config.toml
vocab_size = 4096
positions = "learned"
parallel_block = false
init_std_up = 0.0211
beta1 = 0.95
schedule = "wsd"
decay_fraction = 0.736
decay_shape = "linear"
doc_mask = false
Each number is 128 + 32 x the weight over its row's rms, rounded and kept within 0 to 255. Layers, rows and columns count from 0. Numbers have three digits each. The size before them is the row's rms in percent of the matrix's.

# layer 9 attention key, 320x320, rms 0.054, rows 16-95, columns 200-239
104:120141150134154131157145115103150149104133127123136134209138133130114081086113157145069147135099131095125140095093255124
096:073141074150061128161193135168116100117117117113124165099114142124123105168144125095151179142116160108102138183150000133
100:104143150134164150114134130145141163127065092086106080071121139113163133136158111086150122121190170139092140064144132075
107:145129069160098165108095112191123175091153122125143104072158094124112132151138073139093128147081128131119146170114205117
102:101140143154152148134179149119145136081153110093161084095106146129131127122125096122120137160108110122131113102144086128
103:108152073133103119137124094163130106128132179116124156085131146117100141099180185047134092098142139145151127129154000124
096:114160157113133140124124168118162144132094127213141183164138132095137169091156140177082175079123123106136126140130189131
105:147121107087126140084186109167094121100140152099193138067136142128108148135138104119128103125109131103081127155149000102
104:201180139091143153082044169145122113112101152109123106086171068090094172118157147100172067157139089120121089089084144169
110:100085144100181172145092118143184151179133152111113128132113150180150158128087146170131074115183141135171170106110255111
110:134134164090239146117134158091139134121137097144085110139110155108069109106128161126150131102103144137133083173134120033
113:177121062130103156079184102133086131101116153123137130145103091110112120096120094089176118105130178116096129124180004158
106:088150132168133120118134100177132141124165156107179115089110092102073204120152167115116136183075115119114098180125108124
102:114149099107130091140118065104087130126136127073108175227109140088145132089073112129090176130133148104137098116113197112
110:139095170177095074058077104154154117166119187127155119089123088148121131127069144109109101114090165142125071146129132150
103:105116160112156091145148134077117163077112095103127139162187153100117114097101153145103197133103118121141122127141255163
098:182097116130139061136103137137107115122159173147115152145119075157160134109133178149213117090130046130129159159119120105
103:097097127183117196077176147122164153102052089128132090133088125128136128090119106129060134175152169157128080067131212135
099:123112170132107171110125105122137183147062084112138107113109108131146156137118130127090136126101107106149071155121255108
086:127132197191101183099150110146203119121087121099167132062095084143137130124112142097114116203130096099151066154131178078
101:134154140075096111085130129151120162153154164129125142151157113098046096104111056193182119099132153125088201138138072144
091:135151187151148127107145146086165109119137170109137145168131084109119167154124120127145088112126057092189209135147097111
093:080159115129140054173156108122063132125165098159096136067092131111105065168141107116087166099113133154124129172113059177
096:101123172140119170146091116142160167147074115127152136068116115077082150112113162127132107118129148105162060158134180095
095:150136121151118150120157103086137150076137112170150117229121112123163173155151193124126142124140111142152139143146143139
087:126093168151137163144096133102162198109086088151178103108128172196167118175107146138126163145150167136107079147136140136
080:129123138127106161123175148172105116160159152133177140190162111155152118135128164105140109077119100064118219102152083117
084:149098132144132130153134140102177114116124140089116135236097107119132140113136129130067129074165096119156144102167130133
097:075131168098183111122138115172116159125136148162101135065108126156100108119185132173093111086107120112163108154142061136
091:176095063097116147079153129133111092125143113125124138208139121128139183158109108163200152110132080113113170113133169114
094:182150182159128123101148133133115133101141087080154080148166047185183127171074154139113103136146082119138120166148174137
115:099139099123071148140082146140135139163147096114122125144156149105088085135084127110092139146111165088102137065090255128
099:148129126147107059130126151107115126129102185115138176155142121158168101138130143091054145125178148150134153167129177179
103:161112139127168157124179104157121140101133110146113120064123137118094092094184103139212126118120113035106109087112000109
092:079084115087139126156136143141112073159201129162118194154116114123118126114108123161118126107125062116130154107135086122
105:113115174064172115119163174167105110112086132118132130070103119133111138135163122136109082122149155145162140154151074081
081:074135152096150103100136116099080154105091137179173105081100121128104146146142141130091131148087145165109081147166121088
085:093142147131165119129135174135139116102043172117144117058083150107114093092137128143046137187120137131129070090102200155
094:196091151141134139074171067104099124063125098153134135116159108123140110159135115174196162115126148091112172180095043113
096:057107122125112142141096156103125139136144170137149110166119110162130134103119133141161121095135111220121136104201139147
105:152124125177123177082086071163129134063138094130149122086103154143200185104127148108228171100103137129123129052086145150
091:158112105172122090097183163123115129116138130131157131213129084129142157155124111094158144083115114068146224092132079124
086:142130127108117117137141144061129156144152162164115137211146161116137158113115132136125144119148122139098172136135172128
106:139123110098134198059110093186105138107115099173119112128156125196184103159127122115115182172115152150116123132101191159
094:154143110116099094186145131132077102137140080086166126204147126154138093156126168101069163118159109116119148140089187149
095:112099124105140107118166114080101138130162184192112117178151150134098189074143142120129142076106090153116174115142093134
101:028137163163098158111050130161132128137099157145150115025151131182155100180173133122097106193141110124143112093118120145
096:204112151099143134098086169152107153106140135216101118184130091174206148112118119161131153116122100162100143120131112154
114:177073102097160160070116121118148127108084161056170132160112094111099148158063157171151112153149172110107056165132161068
113:106125115155110089100144117121137116146127118097182114172132137109136114108085115095116134138121124124190081156088255097
111:071149119081123068162153152153130145196168149106086126120147169077132111128152101125101139125176166124111143208151088142
106:132155137177094097140107140113091073165139164143176133186150141154159131165118120091090141123142080108166202166127126100
114:138103079129086082131156142084097091142072211142117159209113097083130075096139135088077135138145118096153090138096132190
116:211103169158098159131088138143132142110118161138127116090085104146156104131085117111136094119130131149141137121063223177
109:044115158157140102151073101130161142176085192098118144145131125136108138115156121179144075138116132169089197125119159095
114:106156135103165127127137132131102114163124129154136126084162138186132106126155071140166172142119081129064146098124126214
105:118085137155134090138076132151099119093088149109116107099109065157157074131134098146101104141148154230124076128099129192
118:165149140152180119153157116106122100126105015088120153154144176158125136173073107154075155119162130161146151119103176058
113:135145121127131139073153100134159153139150140135112157094163154130126121115171122087155074124133134116123156080156135066
106:160202111157067138122163128112131151102147160156120129191138173102157164101172143105150148153109145064101160147138133135
117:147106142123118187133151131149081120139142104134138138116161129144136110173100089143162122093156122144098167134136097209
106:137145165118129054164163151147157092178082183081105126130132156075122084154110118106104111160107131120132159110111166135
121:211133134168121033137108168113117153166145175077124136116150136065140128170112089093142131127116130134149130139106085130
101:128113119074157204099088144152138157096110143138128097087111136116107167083106088126169122172120139121142091152090140133
109:154089115180106154132137090127150126149140124124149071072122061167172105141116159162203127134078130092118100181104080140
110:134141173197141117152120133161119144121116139065158103102131071175138120187119127141092059098132071180114165130114194131
110:060123139085123145136105134154175173143073139129117101068117132156106088145148111203116131121159128174149091142114148149
098:099150140132047152121134122120126138182118197116118116130163166127109140165155169077089084067160115088155183130144158081
097:190096154115156136065106067093123140085139126138136137108124129114096159096101137135150175131090174153113059153134162121
103:191116079096110156078152096152163094110156104131080182150119109073120137098080131137184172073100157119134150127092133183
111:111117107145171160138116119122079106143145064169127137205111144146132120071143117160084131107129132119119121125111195136
113:073139105132100106133151176134127130149097137131100111176081127130136104103136132114127136159155142153143083147097066173
105:089148147113193106162114098118135139172141120084114138133090133084131095148135135152089115116126145092091096161134066081
116:144123141108149107135131123136146085202141195150153134061131134102144107073092138184098140088096095110110138096130201153
108:047136118135100095140108130125108123138230164153137131134116162149138133097117122160160072125191140119136187099117121112
095:135117152085113154071059120140166132144086148163151077107116074126104119140130114185164135171108109189138050161120150144
109:132077147116178188103105141117188114144124170140116081068141093141111152115133127141124115122127072150191015092166151115
092:135124145098122078117146123090112101179168124164129139203162196090160153080092145084110180118124131088110192150121177152
106:067108149166114166148094091151149121097107134119132110130101108160147131154141172180117152192116078117129082151090132106
104:123110127098128095107054133102121088141107125141143105112108115096122137179100161130103115123130089179119074146121134175
# layer 9 attention query, 320x320, rms 0.059, rows 17-95, columns 200-239
096:097182080104107133157116114128136119121156146134108127133116135088170085145123103072155203107113095163086127217145125149
094:147076171166137111108192132121150093128074183067110135143125160168164094156135143113110127170189166150168141102112142102
104:124149111146148103148165083201100204133145147163095125107124128085120146116144061160142125101082134086101137228116140085
100:108126163085164171145171145115126177140113081128158085096114119151159159146147106150135114131088125094142131085111122097
096:092098087064076109143121137174164096167159157130095101125198123125110110100136126088141117081181104152123078153196142149
094:095112192123167150152108129126104101084086135221182147118175129120113088077104155152110150158070110087187152152124111134
109:171100111065078137103117140178109118167196140133172120127134130149159163167094102117122124116068116085038062103122133189
100:160155144161200138083097145116137091082076145144157097153137137142136123157109089089105079138140153157149103090100149154
109:141086141115106143134140155092149119167132150100120147107115129129132164116124162212135085078138141124142150132167124128
099:084116188097177095129113179126203090172159086155143145153169100129109103123085156138093132117136112149186059176137109083
116:135103143144114127069166113102118155115123158175175076133101159123148051086082077125169097083123132159096027134128154219
104:133146088164099129109135110190129134164151160117104130103151075053141132182108161114104169123087151138167102172145135091
099:112102086106167150136075132135154096101167089095139155120064143056135128076100137125112141109139121106127072147124138107
101:156118128105116075156118141133091103175101161180117122162141110125110114141134138135121131116145119094134139165105146123
106:158150116132137137153143137130123114061042107138126167121132177098099122126152131104134170166118149080123119085101130164
104:169171123192098125111167127153149123172206212114123158130149140151144132141151137154166119107088136156118155123133117084
105:127107087134110156140140130114174066114087097092086157122073112162156157121153179111143114090105133102170087109171137144
105:144140147148176147137117046121146132127088141114096112147163138147145161208122171122142070103110087142119181127121156146
089:140150141113177198120155101072160146113148111107139095109087121173210194180128081200169125140119079132138121152157154103
101:072144125117121073181131182174148157170139141124110179164144123103096153043137184113138109093118154081162137108161092133
094:147136173195130147133132147179101171139160188078157125087185143130153127178120073124138102111154164120129161172050136104
093:128100117094118099194145125092139163119140092190135138175067132128123071116139073097085158147133108106099110111143143140
094:102135089062175161154140088102143182116096104087135139126094154086127138124092173108151131065130107105179085109148169123
100:159097133190209105138145140130125098058131133124133191120126102114132163185085150173153137140129157166150128108089091163
090:133079164122129170165131124081122161061073101104223082151108133155203100086095084134155130077147104070143108087180144151
082:091132170173131114139075189155139178153155159116119178123117140186086197161104108147135112128159166138089153143143102083
085:156136169147164161080163148133094126107118135101170127091082094137134157158086092142137133106204201124146132122074106144
094:085177136112167163161117122107155173110094090119118088108075119112094145140114115185099152159098121115122103156128112144
090:190110134153104099083097126187108082137170122103183149110135053141114224149100146098126162166125105111085161125095124115
095:180147132142143096098131158169117105155076128046164104111177109197147108138101148096158098093076133131065133137108146145
117:110106135082140107180099124116154104137140097105068113102115120109156106109074185066107107129152066143163122104155148141
098:137081146167126115117155133096136115107119154141163128075093140144148102108104090140116183084163116137136137139140141144
106:125154107099102183096168147170107156120168075143122104120164109149079046127132062078103211145123125074084116144095138086
091:140122170134114108115135156146109140122130148142136124139139132148088183119142063177148166076058144135106085170121086139
106:157139117141153155082125134142072080122168092106143118134139146154104148193120102128111125170119170171085133137138135063
083:119101120122159068058115126133146149053115132141114125131081121146155130116146110146111161155106082127168068115171143113
095:132096100091105072140152092085126121157118138151110100116158122125170072152147136124090128157165072107131131153198150197
097:156116117139094107091124153114170124101191093136113132153142141089129165112112101076142173129135128077128131133088099087
099:092132147173155110127098150167110102121157145124138113113103142195116144123130175148186108114084111131144140111141098166
100:156127137184096151125075118101090148076149097169115071146157133123116094130139055093194105150102077141076134054117155174
097:138158124217141127099166145134082151125187105107173104125143085140147121102154081113109189152123096121110141174077128173
086:148112179131168114132098110099092054097132120091149166048138109100101088101101182110119112115140144120154178133123113111
104:176116159148095112125114090150090049108180116107110173137177130159172123133082164111115112098097129148127172045072088179
099:138095144116161119162125142094080126098086090112101130123100105110130106112072155169107117101125173094145190065154109127
097:141120107148159142095149140120079117071091138154139155122151139132104182122118165127123118127117176113164123113112087115
100:046137119161113104106134129127113111167166203160117111118185138205181097147170119094110109119157093151114129151123154133
101:176148142172110115113103104131107141096215125107119135134145112146141114129137155107149146101141155181128181078076117103
126:168133087133176079082092111103114144104102149117128123176092145094142181191104166138167126126097135095106143138154129141
116:168104088148125082107097112125137093120111117102137107119117126113157149112130140102135119108135071126115153146112161135
110:101150127103142073146116138172148122138148106126092109097112154055119069132135141167108177130163129088159159181113103144
108:156137167175107065130094139136149167142116182152164105108099129155132159168140091151131110084108084101144100169137134130
113:141080110119126062104157144084075099142072183129138139118116129106163125125114134098115114051143134095130126205094122177
120:201093101137079107116114113067088119124120171149124088128139169168149104145193143110143084115119094147107126077097153219
103:046131172120134139121121111128141240161168186151129157121123111166130112136138148182139099138136116209137153173144120132
107:150130203161133088115110167135125141130108129123118142126104183162121137079166106105141143130074057083133132079127120165
113:092130118119135125122114130075093137133137173123127114150103106190124100143142098116111075133175134191120144114123153153
119:130099163127165166142108165070104088129039045113141150167131122086116157157121122167120135152175134126131148101105147109
110:080135113148150135126128139139181163153114140107061178162125113101104176101165165071167086175097167099148098065108119074
119:165155126129106114148129121128153125072117177119124127134121097077128140169161151112116113127125117073158157130124087187
119:162092184140110165162145167128088120122130083162159102134172124129104091130082089091144184126162108148086178116114143173
106:118063117087102119098139121163106099174100161143118171103147109134119114081106123170117171143165151154087173164163143171
121:139196131113094080136158139150123132200127162131096120126166091068121114128163120064123178163109170147151154115095168113
106:164127106078076192070088078128131116125143074124102069121127150085148188123127112123174142089112131102115173111131120122
115:127129101197123167141150117184143129126144105125165128147114075151154114166100087148160164160076133114117091201110138089
111:137194115128146069138141094147124127112108139034143115109131134219140128226167162125145062111169151202051195121080140153
118:088087159115073143127145097128098149111094087101097177105134139139142062133145124189113100110174119134084191127149129183
104:130134103163127148154113144156172164195111185064127117120177138128124106169120159109113083078188111150153185201091129131
103:189065097126149138123088134076147102082172111152132129153146104044138161135095151139167105176058124168155116136148118084
099:162078130129118172118136142135120104156131098094124187153102102032106138042095151075148178105113152098178160107109139146
117:136079129173173105067103119068121128105142117163157138161109147143111158127158163161119123068113078138132104089116128209
114:064141127130141104130172154123148129118094091160109142136076161157146118115154110155098179148195131139144067176177112159
106:101124186084140105146148118115178144173111135113094140101088174105133145123084140140126174151101186123150077144137110054
113:172141135063106116114132116125115091171128185094127154076157126127141151119114185198151147098127121087085152150139135131
113:066062143119107121128091181079124150147208170140169154134116149122146089039140119123125121114191146144170147131204135127
105:115166153100114104093123075131158116184135173122176082111153133169178154154077147154141120147083038141207176131141137132
120:086164075055079173096142116115143140185154108132156130149170199134144128161157166142122069119127123139127099086154121104
100:139100133119181098154100152099063110131134144149184147119183112130117101096067110128134081132145076089168185159110115168
110:119126147143149142167116084130138110112125141119097140111113079173158110190151135210141114170139097101067128121120124158
110:134129155070107074137080129103110071168094102104102146149156111092144157151058152110121138121160112170112114127120113155
# layer 9 attention value, 320x320, rms 0.0446, rows 0-87, columns 200-239
104:181110110143138105117139084091105163119147121095157181151079128151118089134096133177118074156107107161085128135119103093
099:100179157130178100131154118090148129120133218121127130114131168157170160142154108119127114140077122150143190141141114153
097:139125132096183086131136167162135082162110105141116143123177096117147097157157136110083147104159078135064167110189123162
092:138150097111114125129105129147122038140089107093087188123151102094126119096137115117122125168156123125122158163156137182
088:097106130153103149160145169143130153130142138099110113105140104132130120091121138104100191155085126100151091157123137153
099:176123163158119186118157119139161131089135124087179177146086187166120140185125086018151179148148145138173129168093125098
103:122090094117106151144150119075147171090158183163105133133158117135112158167117121115142202149066118091194109056092105129
093:117118145119076104111124124164095139166081177128110158140126128086142120099143066167132125156102164152109102119165153138
100:098125130142163094132098099082112126140066124133134121156110121121125103149187155082133070160123122130098144137148144143
111:129087118129105150133162165088149147107126133131188152117105144153113107127027148063121160058121138162103115081104126180
095:116181141126113188081134090181063111093084093133101070123161116130117105151133125092110123108152093148143147097192130120
098:130036145141117096197144162161139134169176153160190123112125109180131131113141148125113125090052085080117115096099109065
097:128098156132103152137171145129120184159096175132135141085086132129134131107127176117141097175173134132120130084162126143
096:204110089151123152204071163128120129099108109114118170081096130087151104136105173184171135132177201136149127080067065148
098:154139095157077149155195131081195092122106098151158130175126090179137077145102152082115121197096098113142117117206120136
092:099212125144156163069116141173123143104069124133061128106133160116105160081244115122144090099150128149129142143122112075
090:146173173138126145097140135130138073130140143074166183110082155151109116123103110105152120160132160126159108136167112125
104:122086182137162084130162145112091153132124153104093122108111133100142122106148115094137104083159138173089128089156122113
103:151125154154102071183135129115116157102116126086160156131093133175134153151179086074117116210135120084123134044078133170
098:129119054162091233151147108160187080105080095104146097139123090118149117155074124051115111103094120056124145091112124133
100:152125141148089147066177135158153161123174181169041079097095118138129155114144153116148129053088098130095119120163126161
099:132049090140135098195131138112145092180096148048166138151146134147120148164126146081138138119059089111135141065163151184
093:130055123136107118170076144120163149105158082093107136126115142112142123191133120109146220156144087094122101087041117164
089:152155074148131136149131117068071125109088135160130115110130128097126116178115136053209163129117174049161120134139073094
094:121105159097086161158122142142137122169065083050133129150065103152110136137098144131131182125186132079116143085134136120
099:131073096102095128132097093163151039200131121143108123193152110139112155156099142089143114168093082096133133133129157051
098:178147120131160181075189137127080138117103176000083113129158123159140142161154111168163055127102137156185166168126128113
106:073169147101101114114130114152134153131160111154085154122124119140159142108140097129085124129133097139127072165142140166
103:085125120099131160170167115130105123124092109155114115149071126158152090186124131057082105141146114112190148145146143114
098:083156156116162083114157101127130127150109136101068109139129095122103134133195140111095144095124113104127126177118148128
093:133126111171137129129111119117105086140155106161144087107194175105115115099140110161077147088128135173081081137136118145
098:104113090115105120138102101147141131124164162189151127107064158109118091117152137142108063132118157143088082093089114122
114:151047105139157127137193128200128196135108102152128158147088123103139141210140144132097147142164094082184139156155132139
114:092070126119150139139069149152096095182173191099129115118120106118130133100124158075127087118125107135115197124168140119
111:113099071116128145095058120114071119169182189149114150102088143135170132118114195089110150106145079125169144154158118089
119:129147129148135117119113108144134122143139151144145160106158164150141107138123122100103136165138113062124151133103112089
120:107093095104128074061154095135108057170175109085146125156160113141132112124182143135119102138109061106116121126156129162
113:124185105159115165162115140082147120158108139096064129109148141195123131046136135113144166105198158137089117138074136134
114:125089129144140095136103110056105059159093111075120194136128126149112124090091128087149115144191219123089145122178127117
113:103102102112125112121102141140093152131162147116142128110243167127141128145145105153111084109030124131127102096117135106
114:133110135105133077149153133114127201127127079094141160149099169127115170087148153100146153083159096114027113082134117127
113:154183115148118135247120124144149095116116139107100106144108094124134103168145148056125182135209157067085155103146126152
112:158129121150124143105100099115126068146165113120108156151110165150123090108085118119117163094125160124200110113124125074
111:096122155114116091088113132118147109081097117149150114100121080105137110076201109125122116158196115118126140142186118129
099:102151090117143198156099122164134127085080157111095152119091146170125119181097098160123166122151174158120127100135139140
126:140183108134168132099131138107086126179126141102132106119154162153163120161122126073096138115139094138116147134157146126
112:111122099123117150098172125135155086122133140092160112117148111180107117115135125164134162109133111168109168071160126153
106:153127100151119112169129113166156122138102161148121232097120187120148137118070117153126173098172193120109097129126116083
108:165101132117120129137136138172154153094076109134106144146084115071136129131132126151139091100246103143088152124167112105
108:122080125109159151167118121119152087126154096102143101115116096162116126100149146073123130063130075104136104126177141138
106:114177134106145135113170124118175108140108120132113093133098057159125110110187109099140145098140114146098140158192132179
117:084154118168113154156169132070124032144117173148040130127086129141117128119079151121155111124150137153192155163139128163
118:128161122113124078123076143066140138190154073096122137131104108131105104125220138059124067131137143103122101173115135137
099:180088124158106135119132151132120151144124138086136185104114128071142123170144129157171162142145118115065135186179131139
112:107050114132140139166152131132162107139148177093078131136255147120107084132146128188120110132097086153115159108118109096
117:112094131111120107114139115116090133118102081105131076145150097101103129156123115130145181157104129126126128152116139153
113:135195131155097095161171127087150075151094107118102065132105108115121107148145121107153103153133063114138147140121128119
112:127151103162152121111135120153111009158130108101077106134148136174116115131146146122100157094066142145074105142080126108
104:097077143172116094117129147137147107157168092151140128120150086154119122057155126138112174092073153141133066094151144128
107:089145113118128098207105147139132106154175113131071131133090133136113156087132155100152105197115127126152099109164145208
107:119081079088149115116110106102130145170152123123124146106147160215124129119129173171128141056092147129085056101112138093
108:102132105135145174113114117127121068167188139104101078147123129112144122109144145110148125093058099110204153092119139137
106:086098114109130071154137150127124097097118070148118144129079117138073094098158147136110131145123178087146093061077153147
118:151115148135103131222147148155164121128099133124099107119142135138112108085114130061111155108148107105096183105116115093
107:124138142133136131172151111104130194151094146120168178113103128127116136145128110164130134146182118104170091147145119147
102:140119154121138142124141168099135098157116130118164103115182072137145148143129100146129165069068097129145122136192140123
108:079080110081138141176111093124147089169154122143122086100176138139157166099119103137113143121128076130147141115143135125
103:164064072130112118117107161128128151150101119103096129137187140114123087123125152037111184082165167106116130123102130085
109:159127141165103122128227111102125114045123136119159166115086089143139150205082146134144138160191108160137188171158150151
113:099092164162096173106158097145148138089138209196140169133144168143113116146104097125092094179156103101171146142191122121
097:114210192126149124088193078065139150157175114112111092138112101178152111139105150094102111079088116171109105077128133123
103:136136075095128144162146142184080119088110156124038163120178118115090078174103141146129136176159131098154172152172121116
116:120119126115108156113115119184157079143147096134115143135186159145135109129193149174080147082111153127054042103106143139
109:123150173103108156110116163099108120131097089081202104118152098102142180167106127128137090141104181138101078179120140132
105:113162109135140110158143121041135141183107093096109102132136148139162149127179125077113111110144102109104147125160139082
105:098100108111085172182138129106076130113070122108129199132071148039078098143094149128129123186191162063130217167111112150
102:124126152200128155112113151101150144188127106112065130133146174117142094145185113100083124080147106106044115077124142103
110:175124157163077125194111130102123158117107143182089225117171141117135124130118099135127176068108129122139121150225109159
102:130187199152135125081145144091130210166165103143153100136180098088116124183162102133068142054114123125121099126140119155
118:137142177109131119100056130127178201097115099188117111108093149073166154145156134164146071140132125108063085095153123150
093:151112156121117105127110138159138092139065125051176127109144156154156207143128092159126142120155141128120120094095147072
104:122140116138120167193172066083094153170132127159129145114102150147122135156128140087127198061169146089170143116211140140
102:125112137122105131150086143155117053124128125103086138164147105091101120118200127166130121174206144145106127166094139135
097:173153202139144159120132084059127095090145133174134093111090072179167097122138156090105114091182097145212141118164120115
100:109184135099141147078147143064093078123170065105158076138161080136099151119165124132142122138097066118170154087152123100
105:143105133140152076119133186179099079145126100096132109149113163144131164203093160147110082195134117100089131096124142122
095:112131170156104125130152153086121186137083149128164114105120176091134130075081107029129129120113134133133081190090153118
099:103095094139106170155147154137130127190118139072150159158156128169103139206091158148104142193182104148134156114129134121
# layer 9 attention output (transposed), 320x320, rms 0.0446, rows 0-86, columns 200-239
101:107170118110102120156113118133122100115126142125099136084154152094124160162135116107173154165070141150150127097163255130
099:121122105120133190179139117155121089121108099133086095121135105110102144133115141120156140114128108135139100128143184142
098:155103107100103145084071104103177133113125132081170122122123148088174109140105134127169161151106126076129117101093181093
092:189062156167138152078154126091135141115109109163115102139072153129160175140124108142165135141135101157171102069130102107
088:104122137150144100127099104120089126119104109111132160114133132174164078144082132156165082143161105166124197045150082134
096:050102090107126094137135153100149117139137119139164101145160028163129123105107122185103117118133147084115144091146000143
092:123134138129140103174100132130131126141122124131113120112103128163118140117112114153117097071148137136119143177124255128
094:169109128146145201134133146139133111139188064150143089111125142073110082152155179119114110108099101120136115155114169169
097:138092100080098189201103135136084157157162122106115132145116146055135110060091162125146131094177180101124133124099151104
111:109201151155145021108093080127172140126161154169128154100186133150125115171147113197112148187168134057112138163132186064
098:176115120116167127141100147078127102128113137167134139109142146128143121076142118154119089139207170092106089172069072165
096:120151161129143145097096131160150125135110130119107128069175129096108106154148131132098126172137146159120164181109255163
095:134136104127141102139104147126125104115204073099144110101170114123111143131116114120156125131079105188131137123115255055
101:114145119128105109112148138152119133149124157122137129081130141152115125128135138108090119132094110144129132122144255136
099:087160181115148062095104111145161064191158160159085090084132151036117084166110120129148113117120092113128136113104181144
088:169026121149136182140159124081117138138135184132155104112107098151168098151096156126086080119155107091157147135106255163
083:167103144145162129095099131125132108110155130186143126131185123175151107177129130139122127113124103101128143131096161146
104:143124105162091198117100117156144096098201125149190115128125103136151155137141138117135119126105108104161162122095255118
100:117131144084139112086122127142151132198151171139121145111155112143106137105050133121135141092132129115142159170160105111
095:139100180115157060137091079066044100161144214152090140143066151132111089152182137149154081145185144187113133188101081220
101:068124162110168121172135146123125121095124072117158133130130124117133128069117100121121125143191135107156125150105215110
098:141203135094095114127097093096154148123168134147111160126145092096176159149154197132145132096178159156131164221061094105
091:098154075111126075136180130140094081141140175100195160104087100160117118115135135110140090100099133159092114157177007105
098:118112139119118147151122119116140122138139129139124135135126143167132129105120115168082106104146153117121142111119255150
096:107135072131147177127166081101151142151171157129126090105136153129112083112108124125108095148138102199108110116158052060
100:143154147135175170129165155113170166116136170109115081105095169098102151111172120119138124127153161148146110094129163134
092:101115204137113089114085142117103138143086116178077107161134101056105142079102096139080120117176164089155104070121173141
091:173124123138173127123180133105112167092131108132141108172123141109088114155104111151147124100142142118134180101125056144
099:157120158121136132092103135142154151128155152162135146117160131079049163113138168124179130102137112164116138127103131154
092:187108100157159222087106163124117084083136103099155128117132131121179102124116133166145097193146060139118182112166090118
092:124195098172127149103184125146158090135102117131057157191117112100139107145157144121166117173114106114134170175070035186
088:135171109095136149147186136140150173137158110140130153115138146124107132140133120155108173162102125143145182147150255178
122:091089146147131140167094164154139146117085113119125113138115149112075084126156132147147131091119132078103123162144123136
124:087076174162148167127082120147151150137171082173106139117111132117155167119144160080067164187138147175143131153141088123
119:100200162100108126121166095130135118141136109138141127100145143138115122118129128104112131171156087106120205131134134111
120:144163141082135132131155149172138156149200115131098148101144086141141104089125221090097185170184098120165170116128213125
122:112149104183124134144158123137163139144126201128115181116120181105156201141232127093153133126119110143166080120123132123
118:127087109161098083084137140129143116147204131136132108094118160072143093140142128103104133159147099164115131144155147101
126:112100103106114115181124113125165091114132126125141120080106111126162192090102148092166154168116124152148112171147146128
126:105146125157129087107163149057079097092081144123103166118127111174151170102128171046107139184127129164135154109095095145
114:181063050162137139141141101134127136139098141124168123132115169099113182128119125243137108098098136174122135208094168086
122:137068110110169114120118154149118149135139106183155127138110079116119061108177120140145140121107125175120094187124113106
130:137154158126121109151168149124156122112099203175109102140178101115142103093106135121188165147198115102105167168114183136
105:171132096087117174135133138141116173103185123093128130092135123148125153120135109105115110121115138135120141091125109149
102:095152118063170097138102117121066059153149101156132116141144100116136080154112138141137156123127098111124143118109062172
132:113106105130107166147102134132157208118147159118084097106126115129109128091137132129091138147147101113193144114159128173
123:143070129142137119138110160138108128128190166151131180120130142115157157158140132129153121129113111147119066158126093172
117:146192164036128149143157124088141136146073098131140112153137115157082116114069114131160125186109090119177168110149087110
114:143144115071128175142124111167167145169172134094098126113125119092135102106056158147136085121132113100172161144151113146
112:110175104169106134135125116170133122173123184135142137139113132100138141157145028152159120128118168134094084194104109085
105:154097096129139143155070117122109125161187121128152139155101131112101095125167070166129130127095140088124109126124232156
122:128090180151160088086061160154132117097152138145125079096118171070153135165153155063124181117156116092132153112133136110
118:188185089148064120159097064080157159157124130092125137119138153135107164140106111150125102156074118130118179152135162054
106:154121141066134144159127101118202167140073101125095164142108157119124138103117138132113118133106094138165126130190035133
118:132138162091183076126177109134095045196074162148124143155094090133171143112157125139121121152112156115175095100115066136
118:091118105169157121121134114166082150094138145141172146111184127141120129172107103096069131045123129145096081116110200136
122:154144119100128114145098104169129175164162148096120152065132140118132089122157124134084136135105129086112165106159163123
117:133110180163058131066075180079127137130163087127105155129113157092132135151168168086113158194142122138153148125143093127
109:167139115184085121138110111101118114115057125094131138137124171112101147135140020137138104101083118137063091157145164143
113:102169179173116158109054167121139091193147159110158158155158218110126189149176147090128147145098130140123125136140081093
114:077179127163102108087157094081081026185038168124145176114142163149141171145128101127131092178079128133143144147092166106
097:123145154172113142131146162136128141138145134165109135195114124093082148145202092166165191135090110164123069126146024113
112:174161099111121124114163127100076117128143219143185094139122119134110095185190071197174129109087122099088117206108078115
123:087063171071170154112071116143110108162152123130175159130079086167143106135119109155089125183099154093135121163109110129
108:205127107130119091125131120107121138156077120092131100099117156080193145085122120123169094173118139121149163083110208067
102:133071101161108147083143129127124134091120091111141132135112114105178149117154094122116094127176171122125096079117121151
110:071106184156159104144087109166084097063154119084164165122074186167098114114155124085115144162126164105096142117138080124
102:028172158101096083157206145130126138160148137155133104145120154130138095136131116137103153156119146067088155152153095053
108:180096079153115115112084140160162173131144109125124098115091106133189105106142072196170121134124167137131104123160071159
102:170155105100162149153102108170128124122162123132146098150144114109143057111144120150195156109153146154121146151087000210
094:137121105196144198119083147145087167074176125183123088106109081111080082164097059137090141080094102143133113152075119173
104:108120114083114059119127110136165135133139170125182148105133167178136085136119101080089138130126161087130088103200251084
100:089186102133096113080154110094141097166146103142112135205137119104138176157129115105126128143115109109162170144157064128
110:092101093125088214122094104126190152114129087107134102157111144124130171149151130095136080120157129184173115114119090190
107:130136118116100178191152103166165132107114125076134163121159167117129113079136148135116095170084140175098145101113145094
109:151132155042156161144114114131192141122126136089129085126129123088136136147072123137116104124122151173122096096184129125
101:103103143182127109138211118119167131126137137071115126154126091131172113086164151135075141142164119138112162183134176167
099:157060117117133114168128120119116133137057102131124118146110114145172153108095103169118123170120151156118132146093167222
094:133113124196113129115156142119143154116075074104084078123106097107230166162127081171116098119152140120155134117087241128
114:088110090164102145150156102123140146139125134091103097130117099098137123138128176139102119131160163119177155080126145149
094:114087115126101097098134125115117089139091120128131138165116094128127146139161169121168173122127133164092110095142000135
102:137096186155155134113133103159072153131085091141161119102128144177127064059122112184103139128130141193112142173121173155
098:096198119094133105089184132093176114169128151161140111177095140091130171158140110154204144103124110116143103102158050060
098:143079135183152144117065117166090167122152151120120135085099094076150105121142091166187127164198143161098123120051082171
097:139083126168117097128086117175072109121130211095143139080115097182162146175134121093072101110144170145116069134074247145
110:182082091175089164072097164108095112115107175111165116138107086199083125121150158045106140124081116177121131107149096149
093:149142158082122156183079136155131153073160043122127141156108161076121164089145123155136157127131138164123152062129000166